Weights of a small transformer language model.
Size: width 256, 2 heads of 128 (1 for keys and values), MLP 512 SwiGLU, vocabulary 2597, 12M parameters.
Architecture: RMSNorm before each block, no biases in attention or MLP.
Training: a variant of SOAP for these matrices, 251M tokens, 3835 steps.
Each number is 128 + 24 x the weight over its row's rms, rounded and kept within 0 to 255. Layers, rows and columns count from 0. Numbers have three digits each. The size before them is the row's rms in percent of the matrix's.

# layer 5 MLP down (transposed), 512x256, rms 0.173, rows 393-429, columns 128-255
099:139143139152125116161122120131126139156124126117141107147130101176102140133132136135162118119075117100096147106146150118101117139106116134109113135158153067094141130086133095090097119181103138106159112143110158156112109125098112131131134079126140137138106068117144122109121113138162093143193134180124098147120135118156075107087128143138130114090114112151085101132105103123092162121110
104:120143142161127117157114112157138117104163109124094169124124122145123131090120158141146105130134106131113131106122073128107129112138104102111117127114113148159096109154159118075154140109137101129138150107166120139117128157107147134176136074149090150128119103103144096148123139133116132108072093158090142121121120124106130123123166151133097075159096160134125111133142170155138133120132
100:126114130095135148127121144161143129114143131155172105156173106139137118148123081088133122128131139142090082155100169130122143141129079124130110172139110106174133126104100124137128144149121118141101109136174127133097109153127114112104122147155129148131103158102106153185166123143163120100104131122124113104102121145136119156126155125122109135101108146125133139106128152141119159114145
098:135132069118140118165158122140096136117121112143133134130136109153125164098105137121133183132153103110128120131196106106134113114129144132112123103108123134126142109171162096107136120100085122106147115109159104128141129127154101113103110132123163092140140164126141094091152111113118128173128214126143153127123141148076116111111173112096128117164099083119122109139137151139147160107122
103:146103117087115139108140128169153164158159135144122161144126100143080134135111100108154138153119113113137150136134098159164145152152161117102085123090117104140125147153120149151106138135088181119160137104139180128102124133122115092124114168149135091085109093131101088132099110074142150130102094095110127133113106154129155112131106145109095150153147097121155140113115116090102113115111
093:141119108202146148155120124084138137112102143139106115087114121116116133107142134133138177133115145172149122144127127109171092159151148096142095137125146172093142141110108147105133139164125122144158170127113121136142147149139146161108162085130139143153117149123074127114117115142088100088162129148127159080127094138141069146132109131129082102103128104132135124151151133174137121121127
097:154135131087132185127093186158128136123129109114183128085130092128134126128122113095111170128121106084120147105103124121118174129125106127141116121102155149158107153173141089110126167079089142078104136101143158143099122103140120118113059089095128150112116109087114139138138121127138115123157126134129119147160157133121135125116112119148126149120128141156091089132084154109103123090148
100:134107144112118163103095133083123146128116123143129117102150185130151105147134127104163102129165139145100140129168158161104155152156094129126133113143125131150133127075125116140156115158151130139146105159161130102207134132103132140113156184119144164132117143088192087148101131116129140108103139131074186155093144087132149102132132138150167124114131124143180116142072116122122152116139
095:127109116167147109176142148146142149131132090145136145158124148156141156151056129073121110135068124110109128119129143127135137154140147116131133131112109182092146097138151143118128119159154148128166152119127120120117135150154131158131149137129140105164138131124136142133092133128123083099164115146115119172111142144134162130112126161158163099169148157133139111103133098080128121128161
098:164096099150130132131130160132139110113116155100095085105129117152144130102122099153134116119070078101097099156134086072121122085127140141100098123101068163144133172115128118131159152132107195115113149119115180088134122144141133125136163119143149153114119151123107153129091108153150085134122130127116177167154168111096099134108147128112122119109105116121140165129127136095122112117104
102:112127141159096125129163128150145129069149176137181152122143142118158165127148121107138127125121060132169107116116122103108169077079091131119131139122120142149137110146153110117139120167166159126140104115142123120136110142101142120150118141127134156118159101099184131120168126111118138153116123139122091132074135076154118163157148101163124161121137153138125115152138142136162126127128
106:118134136120099138153109122115129106105127151090160149133114107172069158110136123133182122127163106091168089135118149127094159123087142141086113141114153071133149094133097173131095128140120121146138134114138099141107135133116126092128114139092143193111158113134110177148084141142163144114129121156143122125133123111141125162123121130118131144131111102113133123121156104097145138128094
092:153132176124153120083122122165096141081155094171171126144107157165139117167076152156154149113131136132130124109115116188148121136134139130130133121107150118142120119111159137148129156145103136117104112135104116104079097142129156093129122172102143177104088092154121174096120132117108161128130147127134116147106085126122153154154141092148170148106148139158149161114091117106090118110131
093:110079102131152109128158119143117125119108119074128122174114121085156141131165123146128159106166123112119144191142121160120113113134144137149101132117175080150070171105139106146097148113116097122182137110110127124128096151122132134115133169106107096133122133117170144168097137135135132161132119158110121121136150145092128183133123111154140138158098106108138148095131145123119126125134
100:114108132163159114096120085129109151140116121091103137102178119097169150159142150110147076097135115157140136160133073114143115118163166144147116154163129168107154136144137119102103106130082112139117157130081142127166142099172106126154143136126122140148109103144151147125156107146165096146107125140182080168117126114132152092154144113118134106120122142143136119106127146107148160113095
105:142104145114122105108127146132171155095087137134128083160114121131142112114115156123109079123124129138133087136132146116113118173102154137132108133113183135143130103102109150104161155101164174128141127125114121127105101112114100133124117113158144165135100100144119116099117166151117118062099161091134094102186100169112118170147134138120162137124148131124111107132149105145127107125159
100:155118167137122155152105119139151064131151102133135181133195126126166147121136172108087134122123146130168146132097161155131165093165118089137085128138088133140102123100154158127120110139115120126095143099156163109124145121139133131113098104078111134136135136149132143130106103113139116133135167138165091122124132133102105155154132160098121155123137107104101137096114173129122129132129
105:129120118111168138167115085129103119076110175113162148178097167112124111131102124159145112127111136109171121150070100144158098129126147140099177123113145083105135121164083137095111137124122137138110186132129107102081116123144096128127161128144124124131127124136148157106146125109171125122073119155169147147131144120106095109132108137107132121129145156140161138116110158137141096141098
103:145116138125108134128127156144135106057136122128168119093162157128094124085135147104171135093092123158123150148122119122124168101158077115099117163123155120108175093137181111150133139128104123150124068028121108111125171120131128130125181129129199128160120125151113071154126115127151124113121149160124127141186101093136144113164132138116146120128130160148156136128125113097140133100112
100:135128119123118157148158133095158108103147159149169166129145167104126122127148159131131122084097069146116161114137141098104104117127106106149136135088140106134117086106144114119141111150102138150153114147150099114144076133150158169182092132142166136126107140154113147088149106127098120101145106097117097138133094134119180082133143111132158130153112134135135157126129106112119139139135
099:131091139169130125125107110158163150141154110130132123167111147146156105098144128113025139113166151160106112152099152123131130101139162142138127129129135200103121102151121094125116078125133140073150120139150104153155102157115159142110100137135063193168132146089101167148148126085098142130087101121138121108117120122127119123151130103116120141123138132052149131126125127147137104163125
093:151119166115049123114126145137152147100131118119159126173119128119132119111111160128129129155125135148124108163123119148090128168085074092164154119121132131135124104122121161125124152123105135141152084131118108138125133108129164086129111097122110098088109144100147157094111131099140139120123136153138075161083117111111120150094083132153125129161127131140124106081142135130143123151076
099:125138090122100152114101128132118139114121151107116153109142081100134183111140091108152134148117112126133139131116115085131154138150135128130103163122106141141129086109126142087136158121122124131162098110154100151150085104109121120109087105105092129159138136155171152156152084129127118151134122114107122112112130140088080168125119138141166128167109105108129119145106142123133098163106
102:078132115087153115126161094119121150095140115102126135117137122155179131133095122166116138114162088166156125136118092146145157128086124106090146122090149161131127115141118140129133149126099118107111150158124148123109108137098130144081139135154105134104108106132135130111122107100166103094143159127163127125134120082079141146108125088129078103161163129135110149184149170149101156127153
101:119156107099126134141168134160103121118131184155140110101156165100132114126148165151126127141139131136081140123096131087122123154118122139139139109125111116152099123136120141134130147108145154108152108111096106111132085121102100107138127102144131121081129131117164157167133138127124103173138138138108123133166104140132130116089132120149094142082136187099093123104122091107118039148146
091:127111133167149135124155152088190157086164154123097130137136144113091100163107104162117093176121104117139119123157116119101123124124143132125143095151149135123151143120075092110155130133143119118159112124167157141110108147128159091142163128036109139118123170156127137118127112119103142161161127115153149118157150145108124124135110146114140116101154120155126058100145112163071117131109
093:140120109090089067184091091133125199124118133102091116130160142153128165128144090157120111098103118134139149134138108066105165139113129123159139096129127130120124139179149117115113126105156161181134154080129157127158098138103111130109124128132113117153131158134092158111131112095158106123110134120103129106112142096151146090154141138113121180142117147149158123097111091097133169129129
097:110143145122126119139152119149098142097083088161093122073144123134139142153138143144093189139118071105091147125153142153122078127122115084105152140107092120109141152137107172139149106127126177112153151126158117170089115134096128133152150114123090115129137143101098123136181132150157103155125116073127142119131191118138121153192115111153135162138110093127129164130123097126098095123123
099:152127118127173136131125130133121141117109144153126115118072094132129111147165165129111111170163129129137104125152149107115144130172126147154142120165092107175153126115100124161161120153076121142144088147098148109150124133138116092124149142160092092130105146110158142128146156066135133097109136118159144128142115148099095154162156118127137158141135140122120123136145148110104137143119
100:145117102181114181120094059133088106143135088108124104119119106137109113132128141150125145132150119146115134105118094095093195153163113153110143141144124142074127130107163091144161098131079132118140109162158079098118138167123148142113168114125115112141133146128163144122134119131088077153165134072130137098166124144107132155126109099127106133149129157085078122117111103157118097124137
100:102130112121170143138111125132126118150143137169105149082153131148157131126126097123130130111142111145166145108154148116107126115113115106084166130124135135110110126091135118133154119131087118106081126091152162120129086115110080113143122143116124107152134151104176126126135130182108116156121129142155103116110052087146117083146106092103126090121118068115150105093137135151136119145131
108:135147121129077100128117092144149162109167112120175114168093158148132150152125091175156118161121109158117130128112131131099159106151141142130144104121105130116145102164120132084093126139106119089148113135159095112142113110094126163083139120144113127109114136109114148125110113101100131127102086130155134124087127106150144153113147152116151090126110158143127056155134156138130125188130
097:145134110104144196112150152117125083110115124172091148130158088184122171162120099147117153141131129126156090187111137137139090122125095146144154149096112135090155112111116121118121107139133127125133107127134134120115133134113037150160131085141136117108135094143087135125118111153103144133132134103137113145102135089088110124121128098108177107165156180131121135111099095139117119158111
102:149147152156162131142153159144157117137154101135114128127105112124108133154131131082108109129167123128156094105156111159149091169150098184125135151079131119090136134135138169194133129092147147117151140120173106159103125127152104160173138146096148141109107115071114130127163101122097141109143099149119171151105117115138103122144129122084179123153146126152114111106107140133093133161095
095:173148139194105138129150107139134149159173140135089109161118163134157174156159115106103125131140151114102112137125152141158111141135129124111091078110109119165132109091182119180120125151158117113100124115098131117127119103129120143149118099147102160090104117144167124100076135132131170122158129119128079112147139137124116109123131138132108102106155097113180147138125133168111122108142
101:153149064193151086142108133165143148118127167095150107146104146095130112129179125114138119092132082113089149112132104134126174147146108141173164179151127094128108098122140154098139104103088112154102115137107130119145146147142150105120153125136142148117135160145185127097108119145116133145178143153124147154149161105128120142104118162079128134141165107136107152184156116117148113150154
099:138097099102143125148102168131092148119111125104141129115146103099126111119127150169162139106124139134160072126166126079084116084112135143173137165156110154139120135142124117180159119113099121064173131128111133150157129122122121101141154128126138149133176115077171174109105145105116094136088100176123078147140154113088091131154124125136159123118121159139117161164105099152118103088093
# layer 5 MLP gate, 512x256, rms 0.193, rows 394-429, columns 128-255
105:147134172110091129119126139137159125082164146147082153124133126137129091129118137143132158147115102154089128115143143127135167154139119139145119153129108129155087108156150112076145135143111136132153162125110127184127119139130107128171129137115131102107106131152114135101106127151125132131153148109109094144128152117121114106161158161147126103127137116056145109148127149121139106148160
106:132141118073171147110135125110102134175153146114110137120120154129117139116140151150110129145126132138134155143119144154118096156148119147132134108150162139084132167151103142088126136160162126106084100126149114132131089135136155165151118125139150095148093136140141125103104128127119133144126125131147104145135080111131130169122081142173114138156128140130113092074114121092128162166162
097:124121115125132094171152133126152084139102118158138094088125120127122106135146112099075123148147106142120155130127140112133117130100120188124150154119120146163094143125113154143138154119164131116102146137156100115091137143160141120143135104130068134095119089142146144112111152132106104145133128155161099172171171122120125130146130078124165140129100155140147121133056144108118074110129
113:121125099114115139126109130167090172123125133126126126135141159106131152126083112081134158102104141174179123121096173104100112142137106144141133087132141082125109124114111104159140121130143152128113078097111148177146122106140155132162148106107116139115103154119140174112176153092088152153107132115114160126154103098135108136130137129119122138099143165130096147113131124152159078089113
094:104162132143153151195118175142104145127105100118117132098137143125121092138133125103070119134158140162122117130095112149145095179104109139154134121096116112129147177155147138163129114186140153091134075118133122176179132170151150118141120156132148148141138103112163117132140161111166117163167081121153132126081104124101114136151142109119126117136103152100146118141105142119138160119170
103:100125097129148127077147078165115141112103133136145165145119144084143068125165109144131143152165149126170147138120175138151099122109144123127149066132144155111124123129112140144107123101149154111108103126147123149110149124079126117130184156097127106131119101141153116157116114155082167108096196138152133165153135132138164144094142097136134131133178141154159101148097111139149109179101
105:093125117135196106102133145085114098106136134091129097109166150074113128125114149132095146089111136092129104139139136115129144166107129117136098138129115174105113157114124137129121135113158135156160091064186164167120134145123152101108135138115094140144133120131131121111136182121155072154149137149142137144133095131120155076114117120128090144140187101128141112138098126092127138137109
106:120174112091132184124103128137085107122088170154144117110141083104121165096093120143125122123163135125130138119102127100138096115081096116108112110129128103118133156105124108139118094121139106128147114121111121102120094120103140122099103086056146124075125114142139122097167156117121126135117116175108111117157109093150109162150108110100107140150116127084114093149150134126109141120136
094:107133129119138135136123119117119133088160107135112137117122150137157131184137152122158139090132160123161119131087138164098111171153124126129127152143133161131129132100150174120118132142153121149109121160163170125113182146141104115172120120109129171114140130122119118141151118099120144128147091071170168117070170105137104120156138171150150130130157162117104084121072143140122155153154
106:107127131141150093134096123109158121115151145078100064124113167122108107129089099125102139157108109126108132136147133135135130162097123110157140076114098155121121152126167113112085137104143132136178110099120145134078114135120107124162121120116120136138126120117141116148126122114195089131208102121164106140178136174115104128099099117137119127148120092149137130130150107140130172122076
100:128106151163072124112129131102090137142154146082116119133129130168126135100123123081141116110157138127122089119083129095085120128122109150128127118122114158092121116117104102117126117138132112111121141114133122098132165140118150152135152121106146139161106121104125135110133095176123139112152134110081117122139151142166156127135119161089152096101113105154087137111154141074154135092153
094:141188165134116126121175162147140134140095166104121130153143113107112145142152100152124137137115115117123151120144157117153145108136132157085133147164152142061122134135134113103129145162176122124087143129105179148138122116137148099148114104118142087162191126118127079094140094159129093138097115138121165102151124131126138128122086129150135153141103143153121142150133121124147136170105
089:110172128123205125100161128106137124100107118119117112141125122069126123148120141165113147135148161100156153093137121153105148086101107128188109145103120144127131120049149146151141111147137187123126102145116101089157123141120117170104164148095155093170109156150106125140144192113108118118185160153135118135120170125152112141136162103121134151146164157138152169115105096098132142132138
100:129116173142113139108136139104119149080138162122158165170178112125144130142110114138121149134090182144100111138072154150122156105122158089115131079115139152130144155107171120108135113141140174089156138144144106146124105157154147135117089165139109108129142201100124148115163136137131134134161121116085141093159101131119110157154095093144081121122087134110174126168120125125160101122104
098:095127109109123081146123142186199115098135120124109106105121125172178133125104125154163108133136150100134085109092148164144130157148108161120114127116135166154141113183098102129112096102139121138108154151134120114125177115132130111145151159148125143151149127172109146160155098115102118145148141115140126158113167157119120099129142122132147147168118153181116117140115124135083149090153
102:132118158141118181110089091121081104126133125163137172136142126133144085130100159120144172107113134127146119166145112121131105122130081118128160089108094077119125136114134171125153117139144146155138125147153130109074143100131063135091126131140119134123123084175112129124134135159172135175115139116127123129142090147109088177128138132148081119127128086121134106119136103140108127098172
103:121104187131136140120071103141174141110122150148079104146123119118137112106109131108130114145114110133092086135104139158140093125177130145104131126152122170170118155123094149133145153122105125171095139130097128104122105103074116116152119127134129161120134121139104108123131164124116154183177088110146137125117164159141149113129146134119191122165122125118111125099136101132121085133138
109:132105126071127148156109139155131122121135135157134113159169094124133089111140104177116140146149122119073126101141091142176101089091137107094132134119140129120134125115132141124089163113124102105121161125134118116105102161170137055161070135152188103111129134099138211099095132106075139090131137119143132144117138104116127113112124154114122138165123119127119095098128154122088102149108
100:125156131120130154080165105098130146135110161141130146154112127102085142134098073163183113125142099140072133132188143193124111106101098125098138137146129157120094114141106108115089120163122134136128125129094068160147133099111120160109062150116115126094114146104143122148082123128141125165115171103112135122129166151145123114150135118100180135102150124176158115102178122133137114113145
104:192128131120123155150139165131102097143119133123150173108105119079128122132160158129115109186110096128133118137120184121126109121137138191108093152139155146124143131168131160148115170128131155125149137099150113115113120118117105078110173147080122093126117116138101115095129143118103142138131115117162144099067168102167167141090143061129133134135090145159116104095124105115156099134134
096:163151126157093110168120135125148121087159161145125119119138100138167086099121144148127145117112127135114144118124108121070143126086124149197143143152127094169146165145175179140123140128161152100140125087135071145109144184175144112160120147122126150110162136114154176081100099127119138110104136144148143160114073131072164198130141121134124124180103154124116136114105119091134169137117
099:121092122110124098138075143134119103152145100125144118124137140140129098167190102127154102154122179119131111091076109105113136099150099100128117189130114129082152101119134102143125153128178126105133125118138118140096112114162135145167123165141113125148154161151162183128160132112144124152175179113143157165104126123133135091179147099086184118141163119136155131109129094128109092106074
105:100120117173139117136098102112116127131158147103149113142143088140134113109150134141124111120162100134130114149138094147111120138120109167089101117129102103143138100080132147147153150132124151100135120143118094111128133131148092135164168129131081132151128062142117117127146141192136113133142110103117155163109124132123177118137162110117150120165141132199086142110129121143093153112115
100:143142152125110110108157144124155088129176124139131140125170187136136148078131128089153086146115146151161153133108158125168158079104149112133137188164172115112107145122147146115107150124147110145093091116168100116110099127156151120133126117099146200132141138124141149148152138084114135129147182123151133132115128132129106115114133111119155124124129136124109114115099129093136160113092
088:163124108150142149130103129154090084147125083112154143128108165110107118140128149115117166063118118148152107165135149145157131148146133108128114155077113147117109094128166152146117098164133158125131132171089160137096116105113100102131135149134099127133115087122096108154144142132152160140090131148132146142160138159122115148118120137144121137138111107163150168143149111162141125106132
091:120113121160087126172091154135120141136118143110127149130155105155129130135130124193166107097133088136105090126119104118112126089133157135119175110135118074118080101132132106134116097145094142128108148161176103143097086151135177096167095125162131155138195142124136169126177120129116113115148111117116153130167165127107203119121139147134091105106153137131108154136104126083152143169129
098:171120124081170092129131139136166125075096144127137099113108147113090111141123120141136077140136115113145109172099090110161147120137110151124098131134150118132135179111079126104114114141161135132125114119111122132097102134106093112145113106125127148111134142165126147129152140179132185130152142161136125110151120068124183119145103148128126120167160137086143186145176177130113145119113
102:146106107155144154157113125166136131113106099090137123093103146125107124133133134120087118163062132103131102133179125155097136120161123103090174127136145134121131160124118096138142101133082119148134197155165129107125082137072126151100145138100136147144118111181131112139140140129133158145111149130146131105143075142144113142118111151179140149128119137136183120130145148167109133137103
103:165102129128185146124128094140151135132096126139146114137075136139173106166149163107127124125174133143098121167147109116140135152101151140115128134133109118141153120102170131100074118148087095116122100167147131141118114140142127143152149193110104098143112097136136131134106110170079125122119133081112163110116122111173126166121151140107166130152125167142083133104137106148139125090108
101:112135122126138100127114124076123141107134140143176165112124144115156146136140115144103127159074093184128120096136136145112124127141126127112144088102137100132080131091110118131131132154121138121095132124133127171146088140110113090119187113091149119158067067127106135139123180187077112184096139109158085177099083140135137097130124132124124124154132143173093160121103149081119123138170
101:141122190132139131145119167125107101107149110169094099122093163137127120099156115124139150091168146148181134074128165156115141090166145097097132140123155148106127086137100086135136123119130109111129128166141151141129117146141132157114146152135133102113151125118101134152140100117104113085131192151125113084123144169087165131147154096141146099143087127152119133117147124116139145174123
092:143120108114145116129148098137121142104169107131150113124118177091130139083158136136140165146124121156132126098071130136086139179138158118086139113131152139118152148083115123138130136148117094100118115146092121122118124138094140145139130121085073141122161139145139159148177146145100116165101108117130125108129166130140087153133161110112122144149154128188105175135178129158099124123115
104:131098129052100099064124163080096144140135133127134141073140115158116157130145106149150144111161140116133100141121151149143152092106138125143135124169096159111130104114156131050097106183155132143146156099141103131132145093113116111125128133142137113134144142103113138111089136141163126156094175127143139121148108123081134134105144135125123114120128161145148171089138090096089138123123
097:123125130144136175161125137106146100137158148150116143146141101124174118096101130143116127115131091144184095138135134142115114120126155121118134157164123122102108113093114131121150111116145152129143099121110177095134146089124146133086155079130159118161143125105129144122119148146112093149110162131104132143165120155059122143074096117140063146115109148155107123111186102144085086147135
102:097140129120086126119104110137185151159141131160158124142095178141126120130128123113120126141125167118129175151142152154101158129137117141119148175145115106091151163141067137145096114169064120151154123192099128114124158119120089156146122122114159142156133142132127168136129110135111124152104114107196106112211120116154142142131166132146138135115166099140173117119156135105103126118137
095:126092105139108114108117122129146114128127111105115108144184147098131103132132142132110141130152137128143138145129103116157144132121094143128157090149121150142130108105116105149154143161134104144122132093119154152158153129125138132168138133161122117156131096104129129133123153091106128134100092124152167138135141091140126109134110141130175101137125150144099179154108163112107117123115
# layer 5 MLP up, 512x256, rms 0.194, rows 394-429, columns 128-255
105:138134128114125117113118103163127090124134131150083115139140161096174099142151101156149146153145115133171123168184125103121157120121129106183084127123182108090139116138134117158148116125107142127119118165157091104119115150132099123127110171124096131117164146166131155117112147161120085121128161157114124150126102104089094145157107095136140088167118121085116107072147113154122103138126
100:139125153113147147133151112136118128136128138117120136120104120168116167137124153149117101159139091113132110177136139170153120142152102134155152108172127153109115168153152119130132112164135091112107127119128142153118111163112163175171097160186167099153110149137116176105117133127157140130157118121131142144117117108110137132142112156170124119133142150152134114061130138092137158133149
094:088097075112082095163140114117113131126129105154132055084093160145081113133117109103094113139110115124116176129138144113119124094108083136056134134100129083135121120107119133134139097144176131123132107134140128120110128158132132139151156091133136100085137112143126125094136167174101136155074139148164121150121122122112101130122155139105161138100070158152088104129096112143115090111134
114:161139123168170107122098156126127174123123118111123119154143150127121107144170118121125096123091105134145135151100161135122137112119106111099133123142134166111079131140163142153111156153103130089164131105132136116130126125151117163166120114133071131126174114088122133129153103117096135112160103126132099117170125136117124086119140108124082160079145166076146168112081140110128117101089
094:165133140144155124159164112125124158145188121129161146157124118109120088197153146135113151110133126126119140112106088137127106149146167151117147123119125146132113086100143131128140148106135108103101142102090162149133174120126138081087165143165168125112135121106096131095141077097142118146136147120088107159132132185111114109094128179141133124153134064139131126104136117130123137140152
102:150122124124131130169140110100135099107165095103172103104173149115144164134105110111097127081143133175121168143106116177101150125125132103130136164092160114088156133145116101134115110176100132131114114127134158117135125162177156128155133039144152133144126116111145157087134145115154140089073107155192123149140089120139149110154136145120128137120117108121124172135170142094120124123122
105:139102145140128112146161098157105107176103115112118136127156183152103131139092122105128139140140127136122124086113154148078142120157115121140132150134157096124138108122164123111145144126119162134150157108112094157138121117134144123130149113186093122122116128138120129141129154129140103111127088139085137129092176159121139088103138106099127112104137094138153129164114116137111131121147
099:077118146135150144130118121094137157110179103101134124140096119160115174137129110116106121123095143166119118131095107154086159137147161153143126079152111165120115101138129136134165123109134086164133095108089124129130107158131117133133149106134182158129102121127117130135070112098124161109097097126111144143166103099105107106120145131168111124131113116163100115151187107124138118163138
097:136095126150124124139100112137129124148139138147138112165122109158110132108109128137122143149100101146107075082141148102196118139131156091099148106134127101127118116125131102126148109099138079174135151157088092108155111119152147122131141158133165095123115135128151096114116116150128149113130123113140105154177084148112173106126087120108140108109109102096135156148186103090148115104097
114:144138134151173144114121137122116136158146139109119108122093160134127138104128116159122156136111134090137113136136075121118142148148131117144157075135137150152119151111157123102158132080147091136175122133099147118098136124119109188131145083155139122136117153118136103159092121094172090087180117101130087128132178161147151135120141141111126079138101146080111148118093122172133162140128
102:151137077183148121123141122129114146148135119124113104100137145125192120125101125139120124129142118153119155092170095105129145131106167127113178125131099127093135140107124099084101098094144135153133131139140149115078139119116124119144166101141146113118122134109139142136152124097112102135093195123101146156168097129133159105164131127144129129123162143173176160108103138111148121134149
092:154116160101090129175095125092117145139166158140100106133129141139126100182103138138123162097129118181137117153135146160100097165101149139137173100097132125142125141154150134150121125146095144094124123119108068109133062150142107121131154167160086108094107092099155164126127137122110141119130105151082104117129161156101117099143124115145109137124163135150104160065083125104090146122130
089:138156114167141101111131140115129094124060147114109096131126139087142114128147159156142156152158142114150153109144102120122150043153111127192105131111126115117175140068153131146143132160131114111145115138078144121166105134132133160121147152116106080141153144134134173131109170127121117116184127168149140138115142116177119154151149117134136112132135141097127186098108156107164125132130
102:166116135112137085129143141201133153129137139146172151191121115099167143129124147122108138141126127138111131111105106126177155120136146102156135141088142104127162120159153137154130100151120114097155129122130155140166134116128185165119091107139078103129118142114130143094187129072093096174146115153111118116118093112121176148113124162081109129138081131104156174152142124086154110164142
100:143142178159109136141122162150106118115165123112116170131085110121143097145133136145092178107147119108113121125130107142154100119135145078122167137130122146136117137083148149119094120108097131174133171165163188121124141140115098139171098132108136125144116104111127183163137140152147112152107134145119159098120119167145125127122144122089110066135129058136097132140164131175082134131108
105:127151173057167167144088116156149092166137114156125163109126165158144097124136130142093127098118156140144117169098151140107094170139064124116112112122132115109105128134118152116144143100128151137125127123120136115105138113168123144120125157134144084110125142141073129108100109144149110123104122085136107153152131108106116210160122087139109120178086173085119116087160125114139155132140
100:146113139158111183141121105141137135091081159103121119138154106152125093123132132122159135119130101089151124060158063137162098098145173066127167096099120136101114161147119118163164137131105117111133140123132093138120178121138111128136192095111140150123124128118115112127111157127132132106047113129178091086152155101121096136150148118152115112141151133098133131125151165123121120110112
103:109151137128104111158123126154112118154121135128168113110092179137088120166103160150159145124202122129119155112112134145136122108196153129184142128104190178119153086115116118142094131140086114155120110095114110178135180124120112100082135140110127154121124110125104106112107142125125087147121091100138126124163118112128099131143133130127103149112129121160112176164106088127128128109137
099:114118143128107140115160123149129146118102155117131125146120175063073140133107138124148133090129099166099138118120144147149107104140075105114124155100159142089091097133068105101110134132112124130157144131142109161122137090092094136171124121124160146160105123132138132112098101136140129140132131142134113095134124124081165073092132065118152144120139119155074142112164132088159090163159
104:150119141124131155117090117117126098161139105109144152134150138166105120120153121119152132164122115157148117124119142124116100116155113158066132130109127099088112150153164102152163138148171143081146127091131108094160093136120123154131118128119094142135155137152103130134159122130068133102108129106182138137114116148136196087103070153139132115133122129125144115095139094137148073143120
098:125116145075132107148117120123144109143111103121104121119174100124168104097174123112127150133125130175089102139118155125109132172088161137158146125055133148109083109118132158094129151130127117146137093132131103102132147109107101123138109172099161158152142135138122145086119090118148132166140119203128138119123127131089142135125156087112113105097141137070128107133117134100083170100109
099:123107090110171179131111092154129084156129155113132094121104159120140118117168114126115154129184125125148115085117129139119102103119161117146104143112082133102114122129156069171092144150120119097146132120125133185146124130079153154131152135134107119166121094149188144109091171116151137150128149113151162126149130103173143082111136138141143149126084099101169125147114134153095099138117
098:130120137151116111094163143172077112146135119105126128164141134173111087090152106098106157146120138101082098153140116159096129139129130168081136126152141157153147170104117126152116152147139134106123134112110133103125113146139129145138158130081150127134135127091164164172082146175105122147086100123102142147117119097094174101099130144123131165121158131128113125063102126166117106123097
100:122136122097146100147123155167089135148158134107157138106137122144126170136135152114126102109129118128141144131098119067141155118136141116131123118140091173125113190091137144134135151095120093109105141151079126142140141087160065114123139146113125102113154139120156157079144136090134119165160120127099147098155125106129064131084121076113142165113115145099146125139099113107155112102134
090:127087116103135104131118147118143172133127161116056136135140114158103155128124126145120079149106135103112160098127115131143122110117098160129135093118126143107155167106122143094118149071175128108092168096169128106150135160125148153126155120153171114113145155114166122138121130146147106128142087126145103141136078109108188111152119117151119139127151117086136098136155143059134130169121
091:116094150147116103124150150145136116131091125112111152117120103117149100112108132150164090089133068142124110133157117158131149120134170124107128097164119113125119118096106128166106137113105108134108146137152092124138132172114125092114125150122133083146180120147151160102147133149153126146132133142164162128134138119118130094112166152152099113117121144104158183128081129091122117121136
100:102142128109138148158118095132130156138158171106121097112147125153154153107114144120106156128100089079158084141124205168110121113174155125154128132129093130133153116161110145149166129136137139115141129143135088114126153135132096156100148135144107149121134119096139137092105156162172111110112140160126141089116073124153089140144120118077147154139100122156110100096127100136116110181134
099:176112114137097132129120105147150140143098142107152132126090127121127121094169112134101105167105138113157092156158115151146129120130109132118121143135083115144115105095099105134102121130127123163160129117128136116124147155107145142156154106119074164134142055142091118099107103144092136147135133161132143113145092122177144175120092129139163166129148143151163139125144169187118152132129
104:173134121088136150130155097118138130167129118148164142109125162108125145148137156132123153142106134160124133105172151147144089090114167102115096148141122114114142134145088130102110123122086107124118141126115136143133121149094117116111113122111118110147141140167158096097161153188102163122097135115102114107133086139152119097177119145144140146143150125085149141132151143121125115168162
101:101125140149172077131130130125125146115128115121149183149136131170122170146134121127104159140140123183136137115134113133097136109124109139137167085119145148127120100125127148114129103138102147092070149107107132161131100104141116080129116143091130135143143090105142145167124148165112104165116127142115138166084114104126130130121141115099138079119114141132107123130106126125113106156168
115:111154081096058129106183131164147136135097128095158140139122102109137107146120139161113153131139125122117122143181096081135092148113111167155127121108121087127151130176088124127122085152122126141112135122131097104110076111157150142125106076123076162169132137125144121118149156146134125121148106085120113134164116106145116138101107097096126141127159155084127088133077165122120115099143
095:106105100125083132139176145129162099130147094118146114146118086166144130120140126151095075175119108101094136147095121165164112130142139150106142138074125123131164061146142115110118101140110127120149125126085126135143115106141123128126180128102121112103125100138148133139164137135177159156111121134148109141164093133129151124155074146132176085132131138143088112128129143119187126142143
099:131155111166170132196141121166166100077113134162117115148120111135138098183125130117121098143125118114151141136129110098116136160146092139135138128100107070137075116147136106184153083094142119120087114125134144116074108151160152156160136148155135160108145151128129119148138096125145177142159084144103112140105154126177139145129102104137157122125133134159103102176140162142166117156132
098:110187130087094131106114148138097112124082100075126129139148160104103142146118090124091142120112134141115122137128124148151156131123120095160089120074123161118179138130143120095137152131114142137151133111133092180144130147140095133111118169121113140107111154129121154129145139126117163098172109112102124123110119113145100133114119153122186155142113132127122104130086126146142184155095
095:132139122116098121137129128151158114094110160113167093151150140118103124104110126139117172116142103057130112153155110160128163132160096136107096082134114125142183105099097121161135170134095112159144115132165143124114143159097181139138126138097146144111123104131121131149121164142162112131138110119143173104132123080119155121103118110133106153126131110071135102112134152179103148088082
096:159112153134127121096161137119156115145113161135123090147166137130142117126138134121076144093148129157146146159122134109125090122110116160126154083111112173134125139140111098114150102112101106151166110136096145148157143089130102101159132144124117136126122098150149116140142125126085145112111145093135188130136154142101139093078124149134171150143136110120122138140107166131169113127155